config = dict(
    d_model=512,
    n_kv_head=1,
    d_mlp=1024,
    norm_eps=1e-05,
    positions='rope',
    rope_base=33700.0,
    init='uniform',
    init_std_qkv=0.0244,
    init_std_up=0.0244,
    z_loss=0.0001,
)
Each number is 200 + 20 x the weight over its row's rms, rounded and kept within 0 to 999. Layers, rows and columns count from 0. The size before them is the row's rms in percent of the matrix's.

# k: layer 4 attention key, 128x512, rms 0.0535, rows 110-123, columns 256-383
# q: layer 4 attention query, 384x512, rms 0.0581, rows 111-124,239-251,367-379, columns 256-383
k110,099,170,220,207,171,177,167,179,224,205,197,188,194,201,220,204,245,229,189,171,203,191,235,173,204,200,210,207,197,220,177,201,184,239,237,205,184,224,208,220,227,214,236,178,208,177,221,171,160,172,200,217,230,174,184,169,185,206,191,193,186,205,229,202,204,193,229,199,217,207,165,197,217,204,173,247,198,187,214,194,185,198,174,224,203,181,216,199,237,216,219,190,177,183,219,186,225,228,233,241,231,184,185,201,182,217,182,212,215,197,223,173,201,243,207,205,194,214,198,181,196,245,191,191,177,211,221,202,216
q111,095,187,239,213,215,199,162,197,204,175,167,217,186,228,197,206,208,212,194,189,199,222,215,222,198,189,194,213,189,187,196,201,187,197,169,209,230,199,167,205,218,192,194,211,209,188,233,198,176,232,196,212,230,184,176,205,174,182,211,191,228,187,175,204,185,205,209,177,199,196,188,195,186,206,203,182,202,206,208,234,216,177,217,184,208,182,207,189,241,172,215,205,177,180,191,193,180,197,196,207,218,243,195,196,237,231,237,219,209,177,206,219,178,204,223,213,195,164,202,175,207,200,211,207,175,210,209,229,193
q239,097,178,206,219,195,214,197,206,210,202,192,174,215,216,220,180,198,229,190,197,205,214,203,217,209,187,193,193,201,187,204,203,180,191,162,209,188,216,196,214,223,186,213,182,224,244,179,167,210,195,224,224,239,190,179,205,154,181,207,180,210,197,182,221,195,182,162,188,202,196,212,176,198,231,181,190,218,199,173,194,219,196,196,198,168,206,234,196,186,196,192,228,212,206,183,202,204,194,233,235,192,200,202,188,219,211,189,207,161,170,222,234,197,233,195,203,211,214,185,190,209,188,195,202,221,148,183,211,206
q367,095,201,198,189,190,181,183,214,192,219,210,183,228,228,228,232,193,228,209,219,232,191,244,202,231,200,188,190,219,167,204,191,183,196,181,190,198,225,163,230,198,197,206,223,210,194,204,170,182,222,191,215,209,203,210,173,185,190,211,206,207,166,217,207,199,224,181,159,188,207,177,225,160,184,187,181,182,181,198,212,184,245,197,173,175,170,193,197,196,181,203,168,214,203,187,198,200,175,151,155,238,199,205,193,220,212,223,216,167,169,241,183,204,193,200,178,243,225,222,209,216,211,200,212,221,212,188,206,208
k111,095,192,215,208,191,192,218,206,218,180,206,168,186,157,177,216,192,190,226,197,239,200,194,242,208,176,237,206,208,203,234,195,211,225,210,182,205,197,200,206,212,213,165,180,205,211,210,198,244,197,185,177,209,175,196,206,176,186,235,171,234,216,192,194,227,211,221,198,208,216,210,220,164,180,192,198,204,216,181,214,211,205,207,230,245,206,210,207,206,217,177,216,190,191,152,190,193,198,202,207,182,222,191,202,204,237,178,178,210,186,234,211,200,167,202,221,178,211,166,170,194,205,211,184,223,190,169,223,196
q112,091,207,197,188,200,190,216,219,187,209,168,170,200,227,203,217,199,217,184,211,197,207,174,227,227,205,218,190,225,213,180,195,178,203,240,215,197,179,210,180,191,142,205,227,221,174,210,172,221,193,208,190,213,180,174,191,223,202,190,186,197,224,198,209,166,212,200,221,200,191,227,180,184,235,198,204,204,208,193,168,205,203,194,204,194,195,187,185,182,221,172,178,184,210,198,205,206,191,207,202,208,180,213,237,191,216,159,228,212,240,183,207,200,242,224,186,191,171,185,207,206,210,204,195,189,220,170,197,196
q240,098,184,198,188,215,167,156,230,219,187,201,178,216,233,187,212,235,221,231,203,217,197,180,227,178,207,207,166,211,225,193,183,188,201,199,208,205,209,211,191,183,208,191,197,222,206,174,212,212,187,212,215,190,164,211,184,221,182,228,184,196,148,192,191,211,196,162,120,191,199,189,193,210,190,208,204,204,225,174,226,187,195,213,208,209,233,212,213,201,196,192,185,171,208,239,194,193,221,191,222,203,215,214,206,218,183,170,152,187,211,193,203,180,186,208,176,171,211,172,201,238,178,222,208,192,231,178,213,223
q368,090,185,193,178,204,192,186,227,177,231,220,154,209,230,197,169,213,203,189,190,194,187,238,186,193,214,191,177,195,192,195,238,183,241,231,214,193,188,199,185,176,164,199,216,190,172,225,202,238,203,211,164,233,228,218,209,217,183,216,223,174,237,195,226,210,202,179,241,186,202,178,212,219,194,205,173,244,221,203,216,188,193,222,202,164,189,232,220,191,156,186,197,188,205,182,229,214,203,217,230,174,188,188,192,237,178,207,216,214,173,184,198,211,215,206,223,181,185,180,150,169,189,207,191,204,187,190,198,202
k112,096,188,221,183,165,224,192,215,226,232,225,195,201,220,199,198,203,225,195,211,209,191,202,186,184,189,207,175,200,195,213,180,196,228,180,225,200,194,210,217,206,222,194,215,201,188,202,208,202,174,209,215,206,180,203,193,164,195,184,206,209,211,200,171,212,184,220,215,186,173,193,220,221,237,192,148,156,199,201,225,187,236,230,225,189,223,216,207,219,206,229,228,181,237,166,201,201,208,231,191,225,187,222,211,177,182,217,192,201,194,154,211,234,178,192,195,216,165,214,190,202,206,191,175,180,223,216,218,185
q113,099,219,195,230,191,177,198,202,203,223,212,222,203,149,224,178,220,189,179,193,194,194,190,201,236,225,204,167,208,211,177,221,217,163,225,214,204,218,187,169,200,192,201,200,200,237,210,171,213,236,193,189,195,211,227,202,182,251,174,189,245,208,196,197,224,203,202,194,189,206,210,200,193,194,213,203,208,184,227,208,167,197,194,190,211,217,239,219,222,187,181,215,226,212,179,200,185,198,193,162,191,213,209,197,207,220,227,196,179,213,185,186,225,147,226,262,198,172,203,236,207,192,209,211,223,203,165,196,202
q241,095,178,194,220,219,202,170,201,232,205,176,201,180,177,214,185,212,188,207,201,205,186,213,211,211,179,216,202,197,218,215,167,207,191,235,228,201,231,217,224,213,192,193,191,201,194,234,202,202,196,227,211,191,175,215,170,161,186,191,228,209,183,213,169,185,253,206,200,164,167,227,201,225,190,170,197,194,209,203,171,183,198,201,201,206,205,179,216,197,179,193,208,188,187,188,185,189,225,170,194,196,156,208,231,189,197,199,205,213,203,188,179,206,210,210,217,175,176,169,202,208,192,216,202,205,176,188,209,216
q369,088,205,206,200,209,206,215,164,188,201,213,213,199,199,208,205,220,208,210,172,185,206,186,189,190,231,203,209,184,217,175,192,221,227,209,234,192,183,200,175,193,191,191,218,165,166,216,203,208,202,191,193,223,221,229,221,190,202,205,215,200,225,232,206,194,183,251,192,197,189,215,184,191,193,204,192,192,229,238,245,206,196,194,165,216,186,186,199,183,186,224,199,229,215,183,188,216,230,168,219,201,233,205,184,216,227,163,241,196,202,187,230,219,192,171,211,215,222,206,196,171,226,203,228,161,150,194,233,198
k113,098,214,190,197,209,187,196,199,197,227,201,171,241,223,233,206,171,218,208,197,164,208,209,188,157,207,204,232,242,201,174,193,189,202,217,185,190,152,191,206,190,196,204,215,170,179,233,175,188,188,184,201,178,189,199,198,217,223,209,187,237,215,193,234,187,184,209,203,203,196,176,225,203,223,188,212,175,204,182,179,182,225,128,203,256,239,162,176,182,186,197,188,190,190,178,189,200,216,188,213,226,218,213,214,192,212,150,209,198,182,196,189,186,180,153,227,198,194,188,200,227,222,208,216,235,220,197,200,170
q114,091,211,156,207,215,189,218,188,195,193,219,207,175,192,173,169,204,198,250,178,204,207,180,199,223,191,215,221,209,211,179,169,198,183,185,187,193,167,212,203,180,215,180,222,200,202,231,209,211,218,216,189,187,210,183,209,215,202,204,193,228,174,226,138,145,178,199,157,222,213,220,218,195,200,170,189,194,193,204,184,238,195,184,193,197,189,239,198,223,177,193,206,211,160,208,218,198,221,197,196,179,213,187,238,215,217,233,169,160,184,209,206,198,221,180,215,185,182,170,201,214,209,215,227,178,179,208,196,217
q242,105,217,194,236,199,203,186,168,185,215,208,211,198,226,219,199,210,224,191,226,185,200,192,194,194,224,190,205,224,221,202,163,227,186,193,226,173,218,172,210,221,210,161,211,165,202,179,233,200,217,224,174,174,192,214,174,196,201,218,167,200,184,225,217,203,189,179,171,209,168,201,197,199,230,160,192,249,201,180,221,168,199,193,205,209,222,252,174,219,178,183,210,196,181,180,220,240,194,209,194,205,203,214,207,203,161,199,197,220,172,195,209,206,183,199,189,215,180,194,237,173,239,218,226,210,189,234,208,179
q370,095,147,203,203,217,195,189,204,170,204,233,223,185,197,175,191,244,218,186,217,196,177,219,177,190,193,187,185,203,181,149,214,208,187,197,201,183,193,179,232,172,173,186,198,212,190,204,224,205,181,220,175,189,182,225,243,165,159,212,216,227,171,203,181,190,188,207,156,192,197,191,211,200,213,212,168,210,197,162,204,216,201,185,182,171,181,232,184,203,209,183,195,210,168,212,189,209,219,208,176,173,181,208,193,220,196,198,180,209,183,183,196,205,179,182,214,213,220,218,240,197,202,227,210,199,189,227,216,207
k114,105,216,229,209,194,176,206,178,227,207,200,189,233,192,156,188,205,212,209,170,232,190,174,185,238,195,182,215,217,195,219,212,213,163,223,197,193,204,187,215,204,222,199,240,205,208,193,196,187,206,213,193,207,166,187,214,223,222,206,224,176,166,177,230,213,230,201,187,168,212,183,217,157,186,225,191,222,187,203,196,200,173,194,198,215,207,185,193,230,156,215,207,201,167,176,209,182,200,173,207,188,178,241,182,199,207,204,198,212,205,178,196,196,205,214,169,191,195,220,203,185,185,198,221,194,204,197,232,180
q115,192,184,167,211,206,181,187,202,203,180,181,194,194,176,231,228,178,221,190,193,233,166,209,174,187,182,155,193,210,218,192,217,202,174,181,207,143,207,186,203,189,178,172,208,213,192,210,210,170,206,226,144,220,196,176,223,194,228,194,180,215,185,233,201,179,184,193,188,162,182,184,183,197,204,184,177,217,181,206,192,196,198,185,228,203,218,181,169,218,187,223,203,203,196,226,178,182,186,205,223,197,197,204,241,174,178,215,232,221,206,204,191,223,195,210,213,209,199,228,193,202,191,197,211,187,218,213,223,204
q243,146,191,199,226,173,191,200,173,199,208,197,220,172,189,222,231,179,191,155,218,212,215,198,210,202,164,210,190,202,229,168,190,193,198,179,205,188,178,216,186,207,211,177,184,203,212,197,219,219,222,233,198,177,176,202,226,206,165,209,209,235,230,215,181,160,221,222,189,182,187,195,215,222,188,173,196,214,179,209,158,176,196,216,214,200,194,188,190,204,175,139,173,212,156,191,183,227,172,190,183,213,227,236,221,180,197,212,186,183,171,173,242,194,185,175,189,203,188,223,194,170,180,188,236,231,184,195,218,195
q371,164,213,188,210,198,200,219,180,241,240,204,204,209,186,188,195,217,160,213,210,190,270,207,221,199,198,226,195,233,176,213,194,184,206,226,180,225,208,193,238,156,219,221,190,189,215,227,212,239,193,186,213,190,212,230,186,196,214,184,210,197,203,176,214,225,228,203,202,211,224,233,195,196,198,178,186,198,234,201,193,217,181,180,208,209,198,208,212,190,209,189,156,214,208,190,225,202,216,248,165,159,196,215,188,214,188,191,203,164,212,181,219,209,200,191,197,212,203,164,174,200,202,197,179,193,195,179,187,194
k115,096,219,154,225,171,212,194,223,229,210,157,195,231,224,197,175,193,185,238,221,194,183,158,222,201,207,212,190,198,208,242,224,176,215,215,180,212,218,205,184,208,211,215,200,194,175,162,183,184,178,209,215,215,212,167,209,200,189,189,187,224,221,227,188,212,184,208,187,238,218,182,217,181,179,203,185,223,162,199,218,196,175,193,218,199,215,210,151,201,160,224,223,223,216,248,211,198,175,182,180,230,199,202,212,197,202,187,159,218,211,207,204,191,195,235,179,221,192,217,208,153,171,185,219,181,152,224,217,190
q116,104,177,187,185,215,189,191,207,207,183,214,223,217,214,180,213,206,189,220,227,206,223,212,185,244,217,216,190,206,159,217,182,206,218,205,195,214,197,181,201,226,197,215,170,172,185,214,217,231,174,211,173,211,208,201,185,171,192,177,230,159,180,179,235,186,231,208,191,209,195,195,203,195,181,203,225,212,190,183,219,195,182,211,171,206,165,219,209,175,198,209,196,199,194,242,219,215,191,225,210,191,170,207,176,199,221,169,206,201,193,220,156,190,203,197,199,233,211,206,157,209,219,196,188,199,160,200,214,206
q244,106,219,204,161,209,188,173,191,174,197,185,195,191,193,191,192,239,197,241,188,181,199,209,218,188,181,236,231,180,209,215,179,233,226,181,208,235,188,215,160,194,203,217,214,221,207,203,171,196,207,196,193,187,193,201,173,198,213,167,227,203,221,179,230,200,230,224,166,225,203,208,199,220,193,204,228,184,198,228,223,185,207,234,203,197,198,188,200,226,192,217,202,235,206,237,240,187,220,192,198,194,196,181,184,163,226,180,200,169,192,204,189,180,224,181,209,224,206,164,221,177,204,202,172,201,217,221,164,205
q372,096,190,170,225,227,179,205,199,203,192,187,192,189,219,171,246,181,196,173,195,242,236,161,199,203,158,186,207,187,210,223,207,225,217,176,201,180,178,196,177,212,212,191,224,202,181,215,202,195,216,212,219,211,181,215,196,193,237,174,189,160,226,203,225,200,178,214,205,203,203,217,200,181,202,197,166,208,201,192,210,254,212,210,209,221,227,170,218,174,212,233,238,211,197,194,190,203,201,186,163,180,176,210,159,208,212,177,223,209,185,174,222,221,214,180,212,216,184,175,222,228,198,231,183,214,172,208,226,190
k116,095,190,190,205,182,211,215,205,196,194,176,190,183,188,192,238,194,229,210,208,221,191,176,163,208,209,243,175,234,203,187,183,212,203,200,215,197,202,226,161,226,185,166,129,170,210,227,208,210,201,213,189,221,229,221,203,228,152,205,190,189,193,191,208,185,234,184,199,210,193,195,202,223,219,185,211,170,218,202,202,218,186,177,225,213,189,200,177,188,214,184,184,187,193,196,217,230,234,182,229,195,219,199,186,190,156,218,225,208,196,189,198,191,190,206,210,190,197,208,165,194,179,194,200,172,198,205,139,172
q117,101,200,214,182,245,193,212,182,188,208,222,200,201,170,191,208,186,181,226,199,233,193,190,187,206,211,207,208,197,214,225,186,218,245,169,202,215,203,188,202,167,185,182,187,191,190,195,214,203,197,190,211,193,210,242,192,197,177,181,201,165,199,213,221,208,216,214,219,171,217,206,190,177,200,173,223,216,207,224,226,170,249,213,204,196,209,208,209,173,185,207,206,182,215,215,203,232,221,199,198,194,170,197,166,207,209,222,196,205,158,221,209,202,136,153,224,177,176,200,185,227,203,198,210,185,206,208,222,218
q245,096,227,175,167,181,217,174,202,222,197,200,190,239,180,204,200,204,207,228,217,206,168,222,204,212,215,221,178,212,166,220,195,243,217,196,181,221,217,203,204,184,201,208,209,170,223,197,165,180,186,189,190,206,196,198,191,210,186,191,210,192,210,202,237,194,202,188,200,185,189,211,220,198,202,190,205,171,202,208,193,198,230,210,202,223,200,197,174,210,190,188,200,203,180,225,213,182,174,170,209,185,194,193,183,217,225,219,179,192,208,206,201,184,241,196,221,189,192,195,198,213,166,192,237,178,204,171,169,199
q373,089,213,230,196,167,169,190,183,186,189,204,228,224,208,156,192,211,181,201,188,201,190,172,186,224,207,196,191,208,197,186,198,177,186,195,195,191,224,217,186,186,190,202,221,188,206,213,215,202,213,184,172,203,232,237,220,214,174,172,199,204,190,225,185,169,234,214,224,186,166,191,215,171,223,202,161,234,192,211,174,216,185,199,194,182,199,166,191,177,219,194,200,186,182,180,209,163,209,206,178,172,148,202,183,229,220,179,211,151,219,220,207,189,189,219,232,200,210,208,199,215,146,206,225,201,189,221,201,213
k117,095,219,175,223,210,202,189,213,227,192,179,205,158,189,244,234,176,203,228,205,179,207,212,179,246,193,165,186,193,204,181,177,221,173,173,215,187,205,217,172,214,174,166,156,219,219,198,188,208,203,176,206,226,219,199,208,219,211,211,182,201,177,207,199,198,205,177,189,202,203,198,192,195,208,187,194,207,202,226,228,182,205,240,198,197,188,193,202,212,232,170,182,204,195,177,212,213,220,209,161,201,181,171,205,191,191,215,197,214,179,164,183,222,202,188,203,209,209,163,201,192,235,167,172,224,188,221,180,172
q118,093,189,211,195,196,203,224,226,172,148,197,212,193,192,204,229,190,231,216,185,237,210,208,194,240,203,187,168,195,215,223,258,189,187,214,190,170,175,222,216,187,229,222,201,199,212,204,210,191,243,213,210,210,162,199,209,201,233,203,199,239,225,214,201,199,181,204,198,193,139,207,203,234,240,190,196,214,230,206,155,219,161,229,176,176,185,205,206,209,210,188,199,182,210,209,172,194,199,167,226,208,175,176,204,222,200,233,206,195,205,182,213,204,173,200,212,216,213,196,192,216,189,201,181,134,212,174,177,180
q246,108,217,219,173,195,228,183,187,201,192,186,189,170,172,172,165,208,211,203,210,200,220,197,212,219,152,234,194,193,206,169,191,198,202,206,206,202,156,243,195,167,206,202,227,182,172,219,210,151,213,194,204,190,195,202,199,198,187,177,183,233,201,215,183,207,154,230,171,215,157,217,210,197,220,193,207,197,190,219,182,211,184,199,202,179,179,190,190,219,207,192,203,201,196,218,196,182,204,204,210,195,187,205,190,187,215,235,184,204,204,212,212,174,215,170,213,182,227,233,156,164,165,202,182,190,215,191,220,173
q374,087,226,220,212,192,181,211,236,205,183,170,202,195,188,190,186,186,233,192,180,231,200,152,176,148,135,193,183,183,208,222,172,213,179,212,190,194,178,172,221,179,208,220,190,184,177,200,155,174,179,219,221,205,207,177,183,196,196,233,166,246,221,214,186,181,209,164,226,222,194,181,202,254,188,257,209,235,186,197,207,220,236,193,190,220,176,217,204,189,198,197,192,195,209,220,197,186,211,240,217,205,225,207,211,204,226,223,208,220,206,190,214,198,214,205,228,201,217,187,235,220,194,187,179,176,184,192,201,188
k118,097,177,162,220,209,161,215,202,199,201,179,170,211,149,239,185,200,159,211,179,179,191,198,220,187,187,227,221,202,219,170,212,179,217,197,194,179,203,181,183,206,176,184,203,196,152,218,186,194,205,202,180,239,214,187,188,219,180,208,166,238,238,210,165,224,223,177,196,185,204,224,211,182,235,199,165,171,220,188,186,221,177,194,200,184,190,185,181,226,204,200,222,241,165,223,186,171,212,189,199,204,198,215,202,198,223,212,183,190,188,188,195,209,187,224,191,197,193,212,155,188,184,196,219,235,216,148,194,199
q119,099,209,173,208,208,195,208,184,206,211,202,192,218,179,210,235,214,207,156,196,201,200,177,180,226,188,196,199,206,212,239,218,173,203,173,217,212,184,205,156,189,162,215,180,211,213,192,168,184,178,197,191,175,229,188,211,192,193,196,232,186,202,200,193,192,164,221,226,182,208,177,195,181,220,183,197,209,216,225,206,239,185,186,186,204,204,157,201,187,196,246,203,180,217,218,215,179,194,199,208,220,204,196,197,202,223,178,227,226,191,220,181,210,218,209,179,186,189,193,207,192,218,187,203,232,241,174,195,212
q247,097,210,217,183,249,221,170,201,190,217,201,221,218,204,207,211,197,179,207,182,212,208,184,189,189,234,211,200,182,202,146,182,200,195,202,189,198,205,206,187,158,221,200,168,214,213,218,209,204,192,195,203,174,199,217,183,240,198,184,197,180,221,175,207,233,201,234,176,206,201,183,199,179,191,188,194,214,210,211,235,205,250,177,179,216,188,206,200,173,192,178,200,205,201,182,210,212,207,161,197,169,180,215,239,198,195,185,219,194,228,190,167,209,194,187,240,209,229,194,201,218,160,185,211,217,227,184,177,201
q375,091,187,222,234,185,224,188,186,212,201,199,213,186,161,224,204,201,187,179,198,204,170,193,210,163,226,196,177,212,235,166,189,217,205,219,200,229,141,201,181,186,154,214,212,216,194,202,176,176,202,202,200,219,202,217,171,202,202,232,188,197,222,216,244,164,186,226,170,203,182,176,181,236,243,191,229,224,219,193,176,220,194,232,195,228,226,165,195,231,180,196,223,224,214,219,208,218,211,205,192,211,217,161,217,215,201,191,229,230,213,206,173,223,200,187,180,206,205,225,194,207,208,212,197,198,196,189,206,195
k119,098,213,142,190,161,217,216,159,200,188,186,194,192,212,205,214,196,200,251,219,232,215,234,188,194,187,202,212,209,223,208,245,177,194,215,221,204,221,198,180,192,203,199,217,188,203,170,231,230,154,205,212,194,226,213,187,187,222,173,153,206,194,217,230,223,226,216,219,217,208,192,194,170,211,184,215,159,187,233,171,226,240,218,202,142,197,212,230,211,232,184,201,236,177,216,176,200,188,182,180,177,200,220,183,206,219,213,172,190,226,188,198,189,217,178,179,171,207,199,178,221,216,199,174,185,205,224,212,182
q120,095,228,173,230,180,201,217,261,172,210,193,202,203,209,241,195,203,230,242,175,183,208,223,203,171,205,203,162,225,229,227,206,190,213,197,176,206,213,206,241,196,205,202,190,195,182,199,183,229,202,201,188,172,174,211,211,223,221,180,225,214,188,224,206,214,178,184,194,205,176,203,190,206,206,206,200,196,180,187,214,185,201,187,181,206,185,191,180,197,215,196,214,164,259,181,136,197,166,215,200,224,177,219,202,216,157,257,211,245,230,181,206,175,157,233,190,215,210,197,224,157,191,200,187,190,185,199,204,178
q248,098,195,181,217,207,199,227,229,184,175,171,178,169,180,191,184,187,206,199,202,142,195,194,164,211,219,215,175,199,178,195,221,192,187,190,210,202,190,167,198,209,196,222,259,174,191,204,216,180,205,191,238,179,169,222,242,210,192,189,174,239,216,209,229,180,174,189,193,178,213,173,165,191,196,222,202,176,201,177,207,186,215,173,202,197,163,212,194,198,196,154,192,229,225,197,194,213,197,185,170,192,242,218,195,203,217,216,217,194,223,184,157,208,236,231,198,179,226,208,200,208,209,198,203,214,159,218,172,197
q376,086,225,190,199,219,199,185,208,199,191,160,209,192,219,212,192,233,231,192,200,232,202,221,169,212,248,193,216,217,181,209,220,169,202,198,219,185,205,225,209,191,221,199,214,216,189,228,217,219,189,218,191,217,161,225,197,195,209,169,203,233,173,190,186,220,212,194,190,193,174,191,197,210,192,194,175,207,190,188,225,218,183,199,226,234,188,192,209,150,224,223,247,200,184,219,197,198,202,234,213,204,197,200,185,148,187,214,190,223,228,174,212,206,180,189,215,221,222,226,214,174,200,195,221,190,196,231,194,195
k120,097,217,209,225,199,205,194,211,191,168,187,212,223,206,219,185,172,157,205,203,169,233,203,219,205,198,204,233,211,202,199,210,200,202,183,186,175,238,214,158,183,183,219,238,206,240,208,195,204,197,227,196,188,185,215,172,208,200,228,175,193,193,244,191,196,202,221,198,207,225,179,170,214,213,198,202,177,197,218,207,202,191,227,188,198,190,190,161,226,179,208,198,226,196,219,195,197,227,184,236,219,194,194,196,180,200,232,199,191,216,198,221,191,224,204,179,204,178,212,209,217,231,212,188,206,202,165,171,217
q121,097,195,164,215,175,206,191,194,224,217,239,200,216,219,204,179,243,189,218,193,228,217,208,206,176,187,167,205,222,193,211,183,192,192,226,189,234,207,210,177,180,201,187,214,189,190,197,211,198,198,216,231,216,195,205,229,221,190,199,193,205,206,212,209,205,213,240,217,200,214,196,188,230,166,218,204,196,219,201,231,233,213,212,197,207,220,189,208,175,230,173,166,153,215,202,221,210,182,211,200,163,216,214,199,220,201,223,172,181,203,189,185,215,168,223,181,171,214,197,222,193,192,219,206,206,208,255,185,160
q249,099,195,167,230,184,242,218,232,211,187,218,206,213,222,243,179,231,224,220,204,187,176,186,189,178,203,184,195,190,220,162,208,178,228,166,209,197,191,239,212,172,215,220,253,170,183,213,173,186,195,187,226,228,201,167,232,214,210,204,181,204,181,187,209,183,193,207,201,209,219,215,223,246,221,237,149,182,209,214,199,221,243,242,200,224,218,191,196,207,201,222,170,210,193,178,198,212,209,201,170,207,214,201,195,209,199,233,205,202,198,187,183,245,206,209,149,202,159,182,194,180,198,184,205,159,242,219,208,194
q377,098,203,177,186,222,223,242,196,183,189,224,184,161,189,204,205,216,185,194,225,215,209,170,193,177,195,212,241,215,199,256,209,208,195,187,202,186,192,188,205,221,176,190,251,212,180,220,189,179,207,205,218,199,192,201,197,223,216,213,196,199,244,194,166,193,169,203,179,210,251,193,206,199,180,216,206,198,216,194,213,194,224,233,201,223,179,199,218,161,210,197,172,153,230,257,229,214,223,212,199,230,168,192,188,171,228,196,206,210,166,208,212,188,169,206,209,224,197,215,214,190,161,214,209,208,172,233,219,188
k121,097,192,224,228,208,172,210,235,190,217,199,220,213,207,228,206,202,180,216,199,222,210,181,164,212,203,199,233,201,216,194,221,205,219,198,199,216,202,204,249,191,205,221,231,204,170,214,230,200,188,190,165,184,219,230,209,160,193,194,208,201,216,188,204,193,271,223,199,204,173,239,215,202,190,180,219,202,197,245,191,168,184,205,202,181,202,207,209,207,204,197,186,212,200,182,197,210,189,194,186,218,200,232,240,193,217,195,207,226,192,174,212,177,191,208,205,187,202,197,204,195,215,184,204,207,206,190,168,214
q122,091,195,195,196,170,184,174,171,222,192,190,228,179,177,219,194,207,191,219,181,209,193,211,206,235,196,211,212,194,208,172,208,178,174,225,195,186,198,179,200,233,242,231,208,200,207,163,226,180,193,220,206,199,205,209,186,202,217,183,168,185,211,198,214,182,184,197,182,198,186,157,199,229,172,167,185,205,211,206,169,250,195,184,210,191,196,156,170,209,160,193,183,201,184,222,232,217,173,250,224,188,222,208,223,200,220,186,214,179,228,240,214,170,159,180,212,219,218,204,189,219,151,194,253,230,200,212,215,214
q250,102,228,193,231,207,220,175,190,203,158,210,233,191,200,193,214,160,190,191,198,197,193,241,196,202,229,191,206,223,204,202,244,178,192,206,169,166,202,198,173,187,232,195,206,197,233,188,189,148,210,221,204,209,187,184,219,181,188,189,207,219,195,192,188,183,185,192,194,213,232,228,192,186,213,201,163,212,202,222,191,202,179,175,241,191,220,195,219,200,202,178,189,227,189,213,205,204,143,165,185,187,219,205,231,211,201,225,181,174,194,183,218,190,191,210,232,193,160,199,209,174,184,167,199,198,170,247,181,195
q378,091,210,192,216,179,198,166,174,197,222,190,228,221,194,197,212,229,183,192,193,193,204,174,203,249,184,193,192,191,216,181,195,211,186,233,211,216,220,209,179,203,199,192,213,207,197,220,209,206,219,189,204,205,196,225,216,225,212,193,189,215,198,199,199,216,182,219,208,201,223,185,210,189,187,220,224,211,195,222,245,227,189,200,186,204,166,207,179,218,197,180,164,205,156,200,172,197,179,236,215,226,194,207,215,215,207,230,215,209,171,220,190,180,180,171,215,206,157,222,128,208,206,225,224,208,156,222,181,209
k122,108,209,219,193,207,189,169,197,227,189,172,155,189,211,198,192,201,207,173,217,225,201,170,201,184,232,215,187,221,186,197,216,177,211,195,204,198,179,178,202,220,194,189,176,216,205,219,190,205,217,240,187,170,173,185,195,195,164,208,187,238,198,208,209,193,245,211,185,167,198,229,220,187,199,203,197,201,186,224,175,181,197,233,192,220,161,205,177,202,169,211,194,210,184,204,170,221,223,169,211,179,200,234,190,200,215,208,161,202,201,208,205,223,197,239,185,219,184,230,204,197,213,207,189,256,220,223,223,199
q123,096,176,175,187,189,179,207,211,172,215,190,211,203,174,183,221,231,196,244,185,222,179,191,180,260,195,186,159,237,197,206,199,199,200,194,195,179,220,212,212,199,241,204,206,220,177,162,243,189,199,222,206,231,216,158,237,193,210,173,217,225,205,193,231,247,201,197,203,196,182,167,238,219,226,172,210,190,203,183,213,157,195,210,169,187,227,183,236,195,197,225,177,173,184,227,229,207,181,208,202,217,160,197,200,208,222,225,167,220,179,204,210,197,183,182,203,215,182,217,202,212,203,174,217,206,213,174,217,203
q251,099,226,195,191,220,194,217,174,189,190,173,217,181,194,179,187,172,228,183,145,188,195,215,189,214,183,185,217,198,188,181,205,238,142,184,201,159,214,189,200,206,213,187,203,229,193,183,201,192,146,192,202,212,164,186,205,207,205,227,241,207,225,213,209,177,211,216,195,180,185,164,213,205,196,192,206,224,190,181,200,171,215,195,200,211,201,201,197,173,192,203,186,226,172,156,164,204,186,217,224,186,166,208,188,187,205,207,169,223,185,193,189,204,192,214,193,186,194,231,172,191,168,172,189,205,177,163,183,225
q379,096,186,214,219,231,168,208,261,177,234,220,225,223,202,202,206,198,229,229,236,215,237,157,206,226,213,171,198,247,195,188,235,188,197,179,213,193,184,178,224,182,217,230,199,183,185,177,228,198,227,195,208,218,185,196,216,186,195,202,217,193,198,230,185,197,192,208,205,188,197,194,225,182,226,209,197,215,218,191,224,231,152,181,155,162,168,185,196,190,205,239,212,217,207,196,170,226,207,214,213,181,184,213,192,200,200,185,208,201,191,199,189,177,190,231,196,193,196,210,209,203,175,201,215,250,210,207,219,197
k123,098,231,195,196,186,200,187,209,204,204,215,192,190,191,220,220,196,203,197,177,224,230,209,216,216,214,184,234,184,218,219,213,166,236,227,196,198,234,236,193,171,167,220,176,236,205,191,175,193,217,210,210,214,241,169,210,203,172,179,193,181,198,186,231,218,180,224,206,214,192,181,196,218,193,212,209,173,183,181,198,211,193,203,228,212,203,230,174,210,148,217,204,210,194,224,227,195,204,182,224,187,190,225,241,222,226,213,240,211,191,186,193,223,228,170,174,200,216,202,192,201,179,213,190,194,211,252,192,194
q124,103,194,212,173,210,240,224,213,187,231,218,211,219,199,189,202,203,227,217,222,187,212,197,168,197,192,195,188,196,190,194,193,237,217,173,204,263,187,239,186,192,202,203,201,240,200,219,204,185,187,173,233,168,187,196,188,194,182,167,198,182,229,208,205,182,178,209,188,215,179,221,189,225,191,226,194,183,217,212,212,210,186,193,182,202,202,205,195,179,214,226,172,187,178,180,201,207,223,187,195,212,156,178,171,201,183,187,213,164,180,198,198,183,231,222,169,207,168,193,174,224,197,211,208,195,191,217,218,207